python train.py --hidden_size=160 --intermediate_size=512 --norm="layernorm" --norm_eps=1e-07 --bias="all" --parallel_block=false --init_std_down=0.0 --warmup_steps=216 --decay_shape="linear" --max_steps=4754 --dataset="wikipedia_en"
Each number is 128 + 32 x the weight over the matrix's rms, rounded and kept within 0 to 255. Layers, rows and columns count from 0. Numbers have three digits each.

# layer 4 MLP down (transposed), 512x160, rms 0.067, rows 63-149, columns 0-79
150153060117124088128097121066082120116126185200059157204146082151056222116118119109139089178133039155102120109121177115105104159101122134169157109093078104160123162081107091086124124123145142162166166091145134133106114107074166191099141147
155114125110136081087183117137163118099121154162145093125076149203148107087114119096102104159051151064095125154101119123037196073144119172152174136104202132130146101158124113143169092164153102112121169131146166103080156172100139111145185075
088140122093041093127162155125143143138126102098113155167110093111183114166121124143130083094151123088179138160097096130128139104127099099092099169147107143108066166087146165106115097150135130137119082141115099110132159137124137161130123157
110097117088104151173024115119132105175187137116088143090095117071122106130136122130134050101152136142127070150140215114172140147158088083156190155108147148164153166137071140164199148082137035118113121188119138135109159085138163145109176103
110084123117139115167111116091127087133166115133094117102078094071128140116183138118113179098129168131132138134125136093082209184102124122192122120177158103123101151110141113144113119137147162153172119128178091115149150147115112153093090141
113132077152174140121101157109115107077193100108135120123081165100168107087112158190092147107149201100103159095154134094079135131113123135096102110170149075132161145175116194148129127077065087126073072139149111124172151110096119081135125156
076090089122122127111139137115158085143152128126123149143113070123086149112090130149127153145146125051147135152122058095128116131148159171136141120154148145162054088186090072142103068114132129127112116183146112097158161097171119114137106135
137094139126123145113183105129153132082136106147129138167149099124073135101140086049122112111113105154053143120117110147114150179173152152135200104107102102144198110139153106098128122138063126207122102126143169100101123110137082128156160152
123112075135135125136131131138163152137112126102133130080115140154083122160066159130171140138103135179069111123151079121129150186138115128070084112127088137158160151093154166119123183156139110140134101158105106048113109148110118112096114079
131128181124134139127195140117130177129069077181180117099155118146111156148105086120098127105096054125132136139186154126121130096210155105151128156145113117151143136105099107198143057087129141158056104132143160124111089093147136160108103088
147139111096134168129121108136119116091154131172143126147168152081206084105130126114133142121189168102142161126168123102186118077131165156118148115099116128166159124071080149113104132100165119156136157067122055133162126098132160132096098073
076086191146115166105115178120128113140075160138080113140102146143137067097138167115173179097130148125098167119148073099078209148135101139149131149135108091164118157145116090091094061134079099140106027137190106145136144140140121112132163087
108124116154155074153099137096096111089187092172100178164195093112055136209107081113170107133152167114071146124092119180044160109111124154142112117105127143072122149048204108099189105090151130139103135128108097097096112107139099138138122105
167124143125114125171069132130150095175084103190134133144225101137121145105153114117087170175104149127099126104130130129065075150150102186130096119126134111127104081180127126103097090165155174125141090140147128149134127200104086058139178112
140086187117123120120147102142125097134152111116125123097097114094082095133127132059138202159132123154172143164064089097123096151155170108167108105127155098155252158138135131125129131124168175087165086178127138135134131154101139160138127124
103164165127128107134175059078134145129095157151121145120125138156108206134126086151124139136129085117135092103149128150156140112133165105108128122114109149134157100129116158145087126133122113150121162115145091145123142140151166136100082152
144141119111121076171117151119148055124125148144110079109141142180132109123123161126100117115116072135099111147120120165124101132135107118187137120102111115216123099153125119155099096115195159147105099121168144169159176176159140080147094153
174180100130110154115128174166132127124157164199178080109124155174130142121110107113138084092106108157115100136123206148097133102103147083102132097113140045156108143220113103161150105116112129075123135169160159153157127051072178102146134175
108142140101164136128181143125099125151082140120080128111114110135139117140102171154148087106118141097099145116124158124138160135174111142187129140118143072138084119149142125096111108109125108144160086115114155152131140091197142101104093102
104167133119124130123139098159132144149082187117102119126070175146120047125164126135138145173110131072204149137140117198113114069104125147182145156103136160117095137065121167073179139131132165159111194070153150052099148147188157152112108165
135113186128131144115145129140136105133081086147161184148075163169106112163146132104130126062099142121113144054102096060177100129131080117110097146176165109094192194083150184125102146121103130154094073157064161148144087131139094142105178041
113093055158130092104101106092142143130202154168097107196166154113113115127126110114153144144086122116092149143072160142053167179123146109127160074113083091133179118100165179123173090130112170148116067154139142076162110088080108118145128148
080119126117139140187135145161118171114160095093145128102096107125127121186186167154148146178103172092132139132146092135117129141137105083127120181149146162146138136103159156171072143131143165068118162098094081093099134105141125116140137143
068129129110120051093143090127126174119109111135119108084123120143156138140117044128143113072150143153143157127115136130117101174175126119099161131147144152145119205148142119119146086174144130122118068166130109123157127162154084131081133067
149103058139107150132142119115093137113166141127151054109101161080143121071117122142109080182169137152115111142162166108142170162112099067061113121098158119158169084116117126099147130177136130105151076146138089071142158137138153108114136152
088142093129128151119108129082125128116125149168100101076132105108061117162134120149108122150231116168182115177163113155161094162065106082082131091124121070090141114147119113086156153109179143097134111140132161140108111140178125109132130118
150171220137105143125146126200229100174136052101146102135146157093169113137155156116119162077131183143206120119164116110130147100110111116118144113157093154118108143105126068095106160117094187110131160121107161126133175099092055113182141064
106127070126195143124074130146106120122134076169141074164156107123195142130173174132097156158102138103163067147100157107131113116098155143160082128159158127090097087151099092140115098139141111148092194147146102080144098174129127138161150144
138099138069091147132108118124121155123089165091127121122169108143179052098117068148122099115108127158101156092130144068153122192050153116156146132144132137122139181118143071109141115105158152098160109114189124112142153117153140131133188104
107130107134113136111095138132164124184155182111169139165139114126089155073118111080146127114143066126133124134149138084160168127091119094177151121135133142116096204132130094166084092099094127123106124097135131122152163122129131170142125164
186148147133121152128134145104102098128186174193159141097103158138116135157125182064100145169103148145104106112067129154144102143142187156135100145185126133136134101130017134118172150115146082144120136131109150138195095138122187130157114192
106121092152082075132149114143145158147120115074146120112113050120160123150154141118107138099107105118169092111139159106145199145093134177120118132123124118162173109129094126105112106157129118107196111139131113118116119120112183157137092116
083114184099134171118144141148090146080061121050135092145117142133149097166165102090153135137118166141217141097134163139124112053138098149096122155131117125193112142157150073117131107137163133093157101157203113114162145120086150085096096141
149123110137127124126138131103181124162139165127171146120141186121150160113060117160201108142108170116111153144131158098115126107135061146088161117164148150135148107106138126094106124126095152094085109120119184176153153134081133142144131137
149118070097134116154139024061098150080213135146086123131139120138158093093171155163125141141093131100093134133034173127086096123168132083110165002105116116159171165093207154091175128160108177145160130172145101031121074115120097187137131099
115071095153142137149134101125175137065154154163100111114129102157176151152146165120164136099126057096169137150091122153099177063143106129132113119150161140195173131086132087131127169103142090106123169085093132114048103085106180148059087108
106157127182126098098103099135181147122116075152120150152128147124076112114137130120108131154140101118146114154111153110122096111123138165141124074144142163169153129149150116148107120104139110112125112127138187119131126109125118167148153123
138197160146148159072118118101104157121092129163058171153115131112078115121104174168130153133111125120139099114180091148133147100069102111122091150096135091135091199125080113137135114063092139132126150121201158120157145101126144119149173127
146154194106125126157088098084130126090128177121125122088168127127149103109171197112140130117114098126159126131149157130160114120172137153091085098123128099180129137142077159107121097174177136137178120141172151173133093107123127129172106132
110205156134107139176102131145132141150112097102133058079076152120125106100161155170086069151139133146185143101106114138099131142174088092091120190107159123136104080108116173148135118135142154162111171074150139128132120139125126123075146126
163109155138106170148097106150165123146114143129131159145111093147083146120144176117109136138133121126117079138099033164126150079111071114135165124108120109140109080167079165070171066127177101124174128101117173166119148093087157175052126106
105138117167123100093092166174126095118120159139073128148119108131148048101071122108135102169141097100032059153131126158146144151107118163128116129088132129056089118175173156109095110083142118172148085128089164111104094102209136138090127223
203088150151081146175134123130143157102127127174198128095181141151147152115110104121105129183100125132128088100181180092145140160100119119134140139166119137144166107130113113141122156138166099119136126094106150135094075100154087104136121125
168140172156110090128152104127116122133202160148131085128128178120127161169138126134095098102136108114163166190140143098110084079095066126157148111123130129127100105120108145081136043108157177161138071140126186069119153128150110141152136124
128192163148149126233147159144108143164123149184162149118118053115163140140132143139166136098125082096114122152145179108121067172105113129087059139102087088174130184080110113082178122133086164080078072193125084194116168090218091116105137132
103091125088081141135136138080084122038145162164135104091061119124132195081162146078125129051104131067126065136132218158169152162188209196134155090178118191171134099126164013155085094133155107159161133194121150111106125117112146207160160116
085133193136128156137080130119098129092144123128138170113125160099117159070169139088123165136127090149112093223100129086127126113144137148177118113155161141123104115123100178134109131112089169119094138220125162113125163075072086148140139110
070109080138136151148147114072083128087194126151147097106104134145146109150126113177147104069149118123153137077169127150103118153111127153158096077147149164125181114112116134117089147142140155173117125194116079140153114103148130099154160115
157070132143117098107122118130105141095091204155079142117121126168103131194142173151151122146128095113140143073115059126152116139104147128099136063129118117179111159135146131123101150119158132147169139121138146129067115117153126135150066147
106151146107141134096076118124163144106140099167167102161194160109124137160120093142120098197096068149153134140098137090106103145146105137098108041129092163087141161096159100110183095095117182126104134142102159122154072125099072150125180117
052131064059127136146080085131131154103077155149117093116123109162140138165106124169171120117149115073055142097097153147086110152129138165122117154112055121148144126116152135106181140120104146107083184147139096071159102115096151169162224109
111149147119108102213095188118114119140102120112100120148152127131152169192138147060113166115156115174169170125116145122145107099156164168179140230139130123121033114121131037124101156092122129081121138112091146100086072122165122050153142119
094085114138154167184124105153135149151111155170171161127174120158124117141095087140135137142113138122133189106169167123155114126061119111112122133097142147122187137119134136053137090108086120143125094080121119092125160094148110112142192128
084091125174156160175098137135115122088124148147193152137091126110150101109116170146110111153129221136059145160156182116102093187101119153164110112078095106092069155110122139146087138169155083160146132139088093144130167137128165108147143143
115090129132199153098111131112122104149104132127109098102158113098120191154105088087155115101110174104107119104138156096100178144151142111169170151125119146138103138108065069111144163165146139111163091106107151101139107121137153153151122121
161102097200204159071135127145065123108120084117125123166101100104102145149080150152085165153145167121099151139078074172031123140152205141171141123130163063081117124168144147143128095155090158068173095136153161136107150116101157077045142151
123113103181171083176116114094144070108136123152027094099165109094106126163135157087059175126166174184125116088107097111082192200084159109164129117153105108109116166091168129110167124109152154234133106137121115093149109113115127145148059110
178147142135108098114143151098121143181114135161132143152183177089073141109157129140146137120123117151137170150138170100127116105100120169073122117157107100185096105232098082114116129096153174138114120129158123112155132164121137072104148108
108133128091094114145131149076180117144150128199175076086167097071126157109120150184113109108094158150093131160066092118094200191073147150160085110150120092166133126144159108133129109081080157123150078203082146110143125091158110073110185152
104142159117097077127115156129143108186126101103117183106073200192056125140081099112159104124109132159138137137111124114146107119165126161186139185144113130123166126120148122182096107104087111111092133096089136131121095069130133116164174160
114124135153104153162133078178160104145113154171108121162120131081129122210126151126116141117086124129103125116101126113099126179126151110130122164146139109139147145089126160086141121132119133147119096124124124095120111129128098164102142121
146109149154138103147156154210101116114132074130116144146186153115182096113120140121132119124139115110139153185107123141126163113148111157104162153138113154122145121122165099124151106133139171112126119140163134110080098126117106098132170131
179119166123143111103176146165102214091163186117148199197130151165113214166150116089057178103098063133153120118148097141086082119116076061124135129168182120101144196125075123107047111152106154108157089096131109202053129103153113140107162029
110184094181157148110146038124100128102164155160111125155195085119099181132150104122122113169122057147134121118126135140144169111103140167108121133120131129161085139127130133132140127084212096117136138118068153092107115126098148085089093142
075144139112149163147137107120124092135106131158208124170150132104108116041103159118105126115158128169132142103124149115129134110169133196133075116102114093186128129115113120191042125133146157146095136154096141158148105098119119090066126101
140115170143150110147158100120129154158086156065135084099138131122144091167132133145153097111081159082097097067130073113057115120141109160167164147163119128103138144175160120090135150103132131148098150138144133089098097157130114109176133133
129108119072140117159132168140138150177094093071131083101130103087130042063144114144117126116110110116131152149131077141159131146109164125147150123124117174159111122107173170129156153141174138155132129128174150096145101112060134118165118077
128142085107088141102122107069099122170149160109120130109106080184155167057147107140118128111177116163105172109097056136138171098123131125147147140108135141154102116104156074119180073117162110200097135116145108129101118067153147145115127157
144143082206130134112099108121141058170128155139079193132157105156077178144115122118118144145151102190127130078125134150118153150137170183153186102154050083127096117121151107130141060126155099123154083103147154110092139107121122121168169175
089111060140175160118107131121186119153138153116097104144097105160085140128102102178080158176187115141000117119099124105134199070164196051070164103088023121117175088086088205171149107143109138172144105149126141084099131144148087148117142144
136099151099090172151143119120099162137139155096136118109179134090116066108133122109162166135142141126108122135112139094115111106150108104155134139129102110093195127120135116091132103193163174151137079187164071089123094127127123118186117100
111158121091133095133141110121195116088119163138147118062070146145165109166184190111166138087099097082130128089094064141122151125105131136128096147117104157098125122135148121066140114136144143153136131148139091117074104124115095167137150063
081139096175157121156144135085100107165063095160154142111093138145136102195143126122162152142098135126113122112088157135043120139117146151112100162152126138100128140143102121183074148157149117119157096123133125160180128141175052100088151108
175113170161124122114138153152148150133146151191097154156173134101139124124075199123104123103106154146121141129099152123122139152178147113115129110155088131098090154098162105097099117130121169137196112129154178085115085107156057160128140123
122123153163195138136089146129111179114164130184155168155114140125121170160085096126133099159123142119101145177060141167103153161153150126146138090180136124138109125127121176108134114110104129181122121154111164143161112102123147145089098124
119137158142158086122135127120047141105121133101119168103070119161091163092150113125146081089107102053100151106101128152106104112140146117174177159161118156122155136075161163134125148134129134181169112094132106110122149055180138189120181087
104078127127188138152148141193149089108105082144101088172127219120225092128137187100123105149080112143158099126059147141143166109182248157077141182132108146148164073161156130124144117116058189129081109196151079123148114150084082044077071082
118108175079113192131147104100075121105138137164119154124090151118086172080113168081145127166102114085129039176139132197126169136155139162155166132098132169084113072120143061126100144140141170160115157134193131147117102073193152135151133172
084137119170145121145099150165130121071168156147143176128121149142128108106138161059106141119120158113081145172104127132105138110136164135116117089128098137113131148099167107117151113093156123135160110198124100089109147100111164101196125152
157142164147102114127109108151133177118171098116143117107123090084145122095212166098108130059150092102171137092077130186093119119161137091147090119142107155150131135095137126146127135150117165129133113117120145131152061146108111105085130122
140160143092160126193049129109126174122119091178123123121172137107101083153191194142104118161167146158122097152055119133114094228141140172147142125114111081055140155141172168109137100121115205137100097136177081125057120120101136134130148165
142165123113101143177103122132127101124108163115114153158176104120076126083147152132069110167122142115172093129091141094106153177109143142154093132155125137172069111083094129126128134116163138160143132120182081087126128149150134109118123158
121165148158102150153131133111122166126163140152161194155164104131067137115132165122170151128105127125188135130078163108177155101112084119128114130158132140144084138153118090102104135098146130126097136099110142139107108136118163111126155145
112096135101147107182135079080097159093137093077096074138106161125056191170108186154143133099091108163149171133137122146167168123152123123096116177131143065112104128045206203105154090105134111138094143094129067155107123124122122160202102138
112182142135137174128122090098121155090135130165109120162126157097078105113131145132117101162052123131170148141090191133143138134110125155139094157129108125131132108083104140121045171136068239138130132168166180175069089126132113073111158095
108114112094126116138171174096095093170153082118125109114124047048185109104156135164165072102148164132066186125130110148115139217161183133130118164091112105135141108138152103216171118108136146159069101107175066083123127175116144129119110166
129165131191124122133129115106141173129147111142145112123135116099082113093156072076114095122115114103132143108122112126153098158121090166125131159133100050132175149148131128140152122058172163129117162097165146166123162118178142150122134080
# layer 4 MLP up, 512x160, rms 0.0716, rows 64-149, columns 0-79
101044151089150127107093131093130053118173150153091136171071160159126198169124168139144162158159134155079066136136083115130143158095108154141080151131170115148137110081075046134117127176130161169195134155125136111185110118117128106050123145
200085065138141137148102085087129123120183103159123115127113151156092120110130108071094140212163117094122122156122080186120148136099091142127154139126114110083113101138144152114147162106153158165168185173136128127099139151184093121201157146
136105177113125151111106069155175137133150060148121155138112133205179221137086131122145130131075171083079070138107130131144173121150098138171172129143087198117093074132098229118122150163077160154112048123082144154079114114141128107076179171
130172145129089143124165103114080165169111108121109143158157141125119134124077079179163105180133107093089117122148129101142134142123109081147115131102072163120158124092122124165160115117070105096137119152123135219133142171121126146138125090
137116100168103124098150089147166126120149127106112202128146174116175118190090188154118122135142110130091144079119066128157149195147120093092106148168133144095088104118069166127163138137105157107125097119084136136214136083189143054083104132
188124150163122131130088156171046117099142131105154164186175125116172108169113130135150117085146140211124145136106148182114105175088123113127091088159135102111150109136114166165143154123164146134139128111079164198088113156126113124150137125
135128093131163138072063174116135094163111068099127121104147133170125122111100167113147124110164062180145161122170122146151081082102120102096152122092107129117136097096119151069145086083116137112117153088132173124079163170216114102151169154
115164118129128159081116057192142125103094068117183116121090133166160114068104161127106170076106101119164122085145134140203175106142165123113086048126163119124137100114142145027099159146078090118205132147099205090077128092156126114136095121
063088099129074160088153108095109116171124079136074146152134117106134149115111135179154128117157146104012191086153108136108121130129109157135065125139145112077119146084101148120142149165090182123188184125144132133157139151153119142108126103
200085177059116137082173123066102093148048124058119149148129136106132137093139163153098133221119157178110165163195121067158193155108138126114187123115128143097106115062053138050112127149140124136178122129149167095152181145134130129044149134
146134150142090093123134057147156151113084149146142156116076140153120159117140120100113134194208099126117133189128129140123140122119028115094167028178119138057117076144144076103150134134120094120174112070194209134043177171127152161129190141
116111154089124106070150133208160105133136119126146148170111164123143111124069152101149156144149128065099140143198098106164127151143131153126114109138166137123123112123081124117121064162154134093095183076098143170142130136145129099115168095
148098126099154123109132123140133103120130077105137119132113136145076177138107133130134109181149057118086109164166177148085091094078142103154158106156111143137124130109143100090183115108103136112112118128134155106140126070169051134088146128
123094097128128166056088117125073170109154130183143186156133100108190169110131161122159110075146120108091150112128095158106136130151175152119117120116153141075101123136089183135110136101079131120149104172139145177118174097161141127162145119
136112162158147181128057123076187137147081082089178143181153160097113091108112136110078157195135164106119079133112120126168177133159108124190206171172163150146142114125086089072184173169144134145172082117146156133122133104141126132089128147
156099134116152151075086086125129167104170129096103186193124207078082145166155091103136136120150081147148073104116169167134130126093158147094099119124135144097123141127165160093097113132108170091154121095118166083091169108110038123070133127
113126136116167165047037117093122103085099169067095146195107154150134143128120176139131173213181144113093112137179100086121106150132040152149117123162100133109085139137118168129131092135122179156182147124170180123142175145153097081118130131
149145133149085124131110132112136121162158121102071152165164083182129148140130100095122185166140137214129046129162164095107185111081142166090139110118098156107166119150126101083132166130102121130145145084114120125120137140138131131152104167
183184231067082143106111168145107105219149152110151183159156112079147136166146171144186102136134089094128087179121063178073150116139128113128119096166072117128153141090128182112158183126064132145113162067053116100132092152171071138115051111
133133086116100117136136126163169094168163089146183149128154159117060093062129102104079168174148127148138089172163097160133127080148135136142093105097135160091092088111120144138154175115148150125167111068171137145057136103160135112190111156
100127075070093134067135111085128138133112132114094186105124143133116131087090128111161136137155113144090114122152152129133138131126012145125141063132104161109134114118160141146137159080108122131181108187118152133062165153163166092167147124
120147089146161124144133144131127141111125137120169194143113122156174107146081114095090117128146128189108071136141127090212160075130123116093205141134192141113127120095104113133159099139124176148101105115129144155094135136118153125122119190
142138126135134154079088161083096054136255160158166220109086142140123151110128146167124118123112120160110151110110107192139139110102151155138160124133072069072168124097131155179125142138184148161139157071114191172123140125165006055125119150
097108137155083126158136166109123138149099148154118118154073129117176157078102140097141109128113098135129132117127128116172096141114148120087139101117096190129133110137084138066101143161141125129165129122118140083168091169174100185129155129
149107138137107085122152136122141097144164118087127096151149142103152087055133106082183125164141095122093183119148155074089164109145084141095170128182172143126176084092136159155130124154141137137153120170160177207112153146179090146142131116
167107137114125115146149130102091060103131139123122107162071120117161138116107135121114144114142103123131085117115146164161166129148207144089110110102126113136135106128136096144127151185168189119156115080100119129134165119132120113099069148
173134128086065129126120101140139141137089106079189129142107145098140168161120109153145134092158157138132096084111091132107116202123130115069107115092152115166158085102157137140163139147110139093142105212113096159123181146086148087085191111
153113109095204171133128150114177103130134118158144147120160100074150166136149169090168152123107124132086095127177149190115117100150157155108150156149110158128100101141105199150091185162062099126096134105112184121118078120164138120155095158
160118148101172095089137101145098111165091101105105122174082173133170126170144155110089167080079145140112142150130083163152175119147128227189179113140143115089137117124088186133132118119143123134156120152067084126078096164122138151127130096
111121133059089126093105161132155153097111123142096121149131179178178149101125175124136144193174105129145129105210135090151154085094116119123087079095153102096104142119148112111096094135114172079141046117101107102102113119100053076163096126
123129179144173126102098145138156153168127117111097189176182128113098117165089150151164102140167135164165119097120128140122177160146131127183136133182119078136080081099097081148180151194137114102132121138092146069110143167116139076154120202
138123134094124077094078121122150144176115102156108119169144088190154130155136108150116116171129103132117184142163128186108168141193122151085124136092128099079065141069102175113172135159091140151153201104089124128162104106154121133069145119
163176162093115167098114121151161122111090052125113152165168083117131171137115174103117162163106105105129138207158120193095115126154109097170125100083075109010082093141119093092144100153111094185121105142183118145121125127189180131159130090
116056103064081096093105112131151142113136111126110148207119164114122135121125160108148169175141101101075104146135146097165144104147135132123076107143117159068158135148125104131128070088110152132197190124166138194078195138118141123103164136
109091161080149125134069100133066133133132119094120093145157177205196142117137123124155192103185122141096115063101085164121187129123181120110135132086112212125081079107117156152106134080114160143175153189137164122150157115124125134106128110
114088167101084153134130143129051135146117146105103160127128135101155103144180179109104083110139129157130122088151131147213145147105122086130103151077121104148159163115126137123160111157122128127166119093153087138096138160098145151067095159
110024121129071142125112158168146109179083116098138134168158163173152162155101164080145158135127132144109143127143133107147124164148143139121145129160163138141146076089145146143135157174145164155129122083080129127127141165095137128099085199
071140100107123146086146075142130116106145088102092116153112148085157157054070158153126155126174116110131141145160140121144123134115165120078183052141081125108121103129118140086067100101122122153175150117183132085055099161129145159117123164
115098114103150184084128207105081142109149086133127123123142156187157093150087095106148091074137086144114156084112079124157145188090175171108147085105156096113101124107108115056116126159134156133237146112120155178095130123081131103093111127
127156140162089080125057107125203132169116129103136189130115130138131128127158100131159117237163020121134054077129114102088106102170100132085175086177087082082115124116140081083133102132132155131108171188067103142060110113160142087141096152
086170108082090117118159095083171145113126120138120120128152135123208140122106168110185129215144077101104112180099123147116140173108075105099081050188110197124175098152128148143180201153100125112129090139090138164078137128116145095118121131
149144144136130148139118164134140126150110134099130171184106145073104161173133125103105078129171100066129123117142102059086133169150100121162202112122182184110159116118128134152172138095111141059113135103135119143135138158081131101103167149
123112158097144085120137105194069120118120149100121136179114154126141131128140146097105117068133102090118152078092131113135119079132135068091123132174117173094179112148089138096124127094070134141167114142075099111118094171144100127111130179
104102174082182084095156153103153143179097127108099203135131209127119141071103133110162136133176147116056180140145123120117176109115126077148103130145111106137092164082138168091208087153152179153092104155125165122149156159157123098117100171
117070139165115098098079200180145070146155146106134200154083141105101150150145102116142141131185097101099115081096115149105102140171122152122160099124097206112101099073095085078164165119057216174115169125143164141142152095147129125111112255
128144128122105092135132113107169119170078049122153103203089059137170161190129087090116107128122087165098167124132071139114169140089133160162097086129106098151090155142109154127152126138116184117145155106159153164087120110112081094099138139
117169134151096051141096152135170077197142089119068109131152090114121117140107115091113113161145097106110075154143130157118155130040108077113173125143152189133100080131109158166152148109126135090141110171110145152147137163150104097160111120
078081147078134058120094094096139117096152113119189142146115114114149125062107085136134114116124107182125095161162129119101177130123128142146138104046114169109144081126059106154129146143135104169123127165127132133132104124182140158144127134
104155100053102080085112139136137141158101094147139156152159107163141137135079179069103164158148159136130141133140147146164137078107139127169192050165175120109121077130103097102130179084135136149196102146108159137103141108144168117143165088
194099106132118104112170156139185115149124085132095120143138115076138141119130127139108110193127160189123076157177123148130112075101123035061134121106136162079113168110099140126094130130035112122150123135121220132052139116148114155151168135
155100121103108131089123134168141129108141130136115160116026124117091139117127127069144093138168095087095128128169113198176192123156169143084115106059149147152152132075106197044102156108131187158150145158146122155113149116122175115070096144
123138123144167107145092129134141110102167131143112110165140131095116167081159112126172182117144025155114156136160119141079108123148080124116128096173111153093099099138157174102086138081137104119107132120120122173112128151149169100162096172
159122103144131113127130106109123129100120153075123156182159143107190133115151143127154114168143035095127139146094121176129138175191140139142132125130120183060153118110119110086119154108095106114149104175141137131101068122155092119150089100
135166126128086056121142161154173108183116107081132143122160144168117113171167155124096192113116080096130148188104062170121126128124106143152107102152122089137123145111127143086160089150128128105135159120162121149102152161166046131157122123
120099163076146092104114128124126095088105104081093137149193110124166099105064118076120142142090110085143068171124163101107149099157101154129093135165070160143095157089062095131126193141102116172127123174075159114107069132163122077201136149
144132124081142118122135186124110130194107120064126166130071148129121150103090080126132088164167077104104136114171134094089142128154074107163183107168123085106143127146128110136157095141076111093136123158113169165136154188126109100175120127
110095143141156133113123106114094127108123083156149123132162131113128104054127137038100168129113084129132087149076143140149150174105121154132079127128148132039120151154143136120106157096117099188126160176148146147110088071153182135105125128
159149131070090093152131157152115114143101154087169185139140161095150127123123165105096086135184130127131133114132135183179116107102074082135161168100150115111080168085140136140109124132153145152161130155138143118083158167145148162106122184
124109119108100214103164097092129123127144149118134186135159152080149146150133129092171152146105128119114114176115130149113172184094116182111082107096083133072061118111071119121120123096138187159154127155145154188118135075206070081171130096
118115120130128162103075168128165131143097118089127169121130090154123184172116154143100115150209067133106160120160099113153127168116106111095126106166202073151110157113116127095145089159146153120180122093143096110120133162128155102173063188
124109116147122130125135103118163073176087113167118103133171083157144123102102138064200165172163122077089133144088142141108155142151106194151087120135114115112179128126116128156168076101132183170138134132128108140122138089122138102154100145
172093154117152162075114138117124110164127122113101185139123230103097157101112163067143105129129090143107124082117060131199132136104141111152185134111103170089160144143091109122149164144069136167103048107124147157058091136187076127143146178
158081120084118125169169198119103077154106113068105175182106152144167122090148207102174158075109121115111156146166109116089153174100097156133160073164161119144146082106149098135127119099098092127114149143129180157141116102145135141126176111
170131106083100138063111129138139129147140091107077135118062143091193117137099165129092166069068118156109108132144027175153109193140150105135126128087077168119150128108091096129168148158053119167178138110141176146122112157105164131115153099
139109143086119140132098180173168133102134137094154169136072150168150108166082134160151161122140171171049140141133087134180092153118095065145131064083143172106108110124152191161127171085079119107135082144144112158079109129134102103157139131
144165163164084140100143093146113151082147077103166126174128182123094142170098140117138131111102135133124130124122027124090159166108183115114078106129167113103132147141102144107096112151122116181140103123107139160116114093108073129101162175
174121119139130097120138169100138105199059066071105119146152168144071144162159105102156134147158133097153107170147131100149120151119076100126148123130139110131121086158110140103125150190126076171108130172126102120077142098127099126127141133
146139090105047151045115087137106124203068137107136160111115141094167134149090190141118186175129114109098168115122112164137089127116121157116201068100172073102160099153157121090139103169148101126143124170121166115066137141126129097118102133
123124131127037091108165129089140170163110045119107093156163136129137146095191216131149214200161111145142110158139100117165103128133126073054146135148136225131107111136083168092124103137095180144144095173121171134075122089158076135112121152
133108098099114140030111120157130114121152124155140185148126141156129093068131101140149185129143064153109149173178127138143131135153164141126125063157149137081135056152077127147111129082126114088130209124156113170105128162170169123153122161
145147187140110121119146094117060143134154072089142148158129098104168130053098161114070145115130157182142150128136133111089168152151162121144122125162148135122087107123085150135119163134059090115147131116051128138115112105157127135139112154
089123123177127149104099135055152147183119171134127108165113170205144129125108130159093103201133164179133092123108125135169149162089078136092141085122143182175148078139110185164107103102096133139135149141114178111103126130107106109123082178
097141133124172191151118108104078132136121124113113150127127198117117100113129127126182154156097134173085138181171124163094136140103148139069096127117139142116125063096113187157121165149087168163164125201126151228156115111096137107098135112
086057149043141134122106100135132111150090159134092102136125113130182155124136162140128174148088160144138092111108153141095132068069104151141098088132101132111165102095107127097135162123084078157123170148078102090095128141117115111146151136
131080143103139131094132164102095155140120094132125141136151089167183124105126185073160166139152129151124150134113120137072141167121083096093074099126073133134108146097070129093172154117111159127155154107129157137178142121155107173089115162
119089052156169156125130061149151045097107101161133166149081102120215101094138186037151164152175042068097106164093146159121110126141184072129146111127127134108105139129110108138157128171056140134123177164113130241136233123119136106078131137
154120111156143189058077145144127101143151127128167178172152156110062077102058091142124154164172112142084109124162146138112099123150183103103168158113120151134138081102076114115133192125073173172140153102115120144149176123142108134096069208
092141122181115110133114082158155153130099098130162171138128114150100182126152138136147124203154106118105157179188117119141089117147100154100089141153155088083111094104090109113129123140065136155164139137120145140149141140078086175122161155
083104138105092184120071100127099141114122145086109103161111143152177137120106139159088156107119122133164098176137117143154156162066147086112114104131141105139099131127088156108166155198096115151185164167129167125098146177125128109104140135
155146148027216135152139120121121149196156169103102149153109211068088150096126141176151103134079152074126152160158098129139137130121145083123140144120089148122071107132130088089133156075056175100104120193107125116051197156136127046135102104
171131154126098087143094114140099120107123145098061106125140149147135169124149122102135121186155128177127118169143137063143126135155144179117126146155105143095079115140126111090118115111118116109204157158141099099123106128129105119129131155
172104151124111079153131144176182147124104150075146185175089180097107143139141138112161111180161114186141097143202154044179169187110159117093175135115133197155146140118101074174138111139093157144144134095069171163125167128111047094115152159
181106144133059139128105109128080120174140103121052136132175172131108142147083116126161147179176135102150099097108104150059180112093149093127163090129171116113100034111098095123160138175179202140141115093160146105091090098153139109135159154
148144181121111133129117100136128025166103071113083146154110096126139167151107109085133085157170091107089147163137135160125124142123165129133184097126108142124163081078076149145128088143135146148121097135165146074153139181111068106152145198
043085112147080124115095074145131133059157120110173126141109139177183147138108143138201155134098150181122116123133118149158207178097131081091152054135147140110117138140087148142151188165069159133146081144133189159090118124061103098107136131
116126085101074134136093184101132102142094140125115168131089200163160097120074122119184162168129170121105118161166092108120117138095078125164155107157141163154110101103127110140095088115122142130147133185151104116145171134123087141143124128